Weights of a small GPT-style language model, trained from scratch on English Wikipedia: vocabulary 1523, RMSNorm before each block.
Each number is 128 + 24 x the weight over its row's rms, rounded and kept within 0 to 255. Layers, rows and columns count from 0. The size above them is the row's rms in percent of the matrix's.

# layer 2 attention key, 160x160, rms 0.0672, rows 124-126, columns 0-159
size [130 114 122]
[[145 121 114 141 117 163 148 104 142 133  95 148 106 124  94 101 160 164 138 176 148 105 116 152 126 145 143 133 138 172 147 147 114 134 134 127 132 148 109 115 101 171 152 175 118 133 143 171 112 168  59 159 124 155 159 126 130 132  93 129 105  83  78  96 121 115  86 132 129  94 132 106  87 153  95 110 141 120 139 122 139 118 134 138 140 112 153 129 108 127 145 129 108 102 143 167 132 108 149  83 165 118 173 118  91 117  91 155 110 118 125 124 113 154 111 106 103 162 164  92 114 152  74 131 150 108 104  83 132 149 145 141 142 125 149  90 155 112 134 133 131 113 138 138 180 142 118 148 146 157 132 130 103 131 102 112 172 135 149 144]
 [110 150 161 137 126  98  77 168 104 128 137 149  73 141 136 141 135 134 134 116 100 165  60 117 102 113 109 146 176 127 147 129 150  82 110  86 115 153 129 130 132  87 136 134  91 133 118 124 139 177  97 152 161 123 140 131 126 146 176 134  78 124 114 117 108  96 114  98 108 193 105 124 139 120 169 104 112 144 163 131 113 135 148 118 128 157 164 142 112 120 123 136 144 137 126 130 129 118 122 111 118 135  99 114 164 121 138 143 110 135 129  68 123 121  55 117 142 109 118 125 153  94 156 141 144  98 118 122 145 149 138 151 101  89 137 111 141 120  80 163 137 127 115 148 113 130 100 144 129 102 112 139 136 133 143 130 180 157  95 149]
 [126 108 159 108 163 161 111 101 151 139  88 131 109 172 135 126  63 114 126 133 131 134 114 147 133 109  73 151 151 137 162 125 142 140 150 123 119  85 130 123 127 139 104 136 168 115 127 167  98 124 138 108 135 142 152 123 105 136 149 106 104 169 119 106 125  98 124  96 167 116 147 133  98 153 139 121 164 134 100 170 138 133 128 139 160 119 150 101 106 135 106 110 136 155 100 170 114 147 154 130 151 133  84 119 107 137 121 119 116 101 138 125 139 140  89 120  90 136 174 152 149 119 149 118 111  76  94 121 180 127 100 133 152 126 123 144  81 153  95 134 151 132  92  91 114 158  82 139 105  80 130 160  90 141 145 146 105 169 165 140]]
# layer 2 attention query, 320x160, rms 0.0693, rows 221-223,253-254, columns 0-159
size [142 150 146  65  68]
[[112 150 156 138 130  94  81 167 123 134 138 144  73 147 140 132 136 141 125 116 104 161  63 122 112 110 122 153 184 122 145 127 161  89 130  88  96 155 127 127 119  84 127 146  93 134 115 117 143 184  94 146 159 125 144 135 135 139 165 138  77 127 106 109 109  97 110 100 104 190 105 125 142 116 161 103 122 134 166 132 114 138 150 121 134 158 171 140 117 130 116 143 143 135 129 135 132 111 118 116 117 143 107 125 157 109 140 140 116 148 125  72 119 137  43 118 125 114 108 112 151  99 142 142 145  93 115 117 149 138 132 154 106  91 135 112 145 127  80 151 137 109 120 145 110 129  94 151 142 100 110 136 122 133 136 125 180 150  96 153]
 [128 106 153  98 155 175 117 107 147 139  84 144 107 169 134 128  64 112 131 127 132 128 116 146 132 104  76 151 147 141 162 131 149 147 139 128 115  95 124 123 125 142 116 133 162 118 129 165 106 116 147 103 135 127 151 132 103 149 146 109 111 176 115 112 120  95 120  87 170 123 148 132 108 162 133 114 171 135 107 165 131 135 120 130 159 107 154 105  99 128 100 109 142 140 112 163 112 143 146 126 139 130  94 115 111 137 124 114 115 100 137 125 144 134  82 118  94 127 177 154 150 120 152 119 104  78  98 132 178 128 106 132 159 131 123 148  80 158 100 137 149 137  81  91 108 155  85 138 112  72 127 171 103 143 149 142  99 166 164 139]
 [113 125 128 128 142 125 160 147 151 113 137 117 114 115 168 101 105 138 157 132  97 113 109 144 102 158 135 142 101 154 129 137 125 138 133 119 120 111 105 131 172 142 107 136 131 104 131 133 145 131 142 143 164  75 151  72 127 144 171  87 149  81 136 117 142 160  90  86 104 130 130 158 143 146 147 117 110 135 136 147  91 155 156  88  86 104 173 146 118 155 131 156 109 116 132  90 124 116 160 138 137 149 108 104  96 106 126 145 113 163 164 124 109 130 158 138 162 130 162 121  80 122 112 111 174 124 113 144 128  73 147 150 150 151 117 130 103 121 141 194 120  71 140 133 107 165 132  93 135 108 109  96 131 114 131  94 144  95 140 175]
 [149  87 113 168 119 143 105 151 111 115 129 132 106 170 146  96 143 133 145  69 133 153  96 138 154  72 148 135 146 170 161 110 120  91 121  57 153 135 121 120 152 117 134 153 135 131 111 120 149 118  76 123 104 116 119 123 124 124 179 111 100 121 131 169 113 113  96 114 117 168 112 127 164 127 155 100 155 115 156 133  81  95 136 113 117 140 119 137 118 154 128 132 144 112 123  91  99 163 136  92 134 108 125 119 162 153 127 157 145 141 116  59  98 103 100 130 142 116 142 107 141 106 138 145 153 105 160 127 118 156  64 146 104 101 148 118 163 126 109 150 164 119 109 109 100 112 126 111 126 147 130 124 120 129  76 101 124 135 126 100]
 [146 159 143  82 109 136 162 124 171 118  76 124 126 143 108 172 108 136 112 128 138 152 107 190 152 105 160 121 165 138 115 129 143 102 152 165 129 144 112 133 147 121 132 110 172  89 118 139 119 100 131 110 120 164  97 151 118 145 130 105 115 176 116  91 147 141 126 114 101 138 148 145 143 124 119 145 151  92  93 124 156 110 118  86 156 122 119 114 162 130 138 108 144 132 112 144  81 128 109 137 139 104 122 106 125 107 184 120 115 110 146 157 187 104 126 149 107 134  78 118 116  87 104 114  97  79 106 143 133 147 127 110 108 153  96 140 126 149 125 147 137 137  81  99 113 123 103  90 129 153 116 153  81 135 114 109  74  93 137 126]]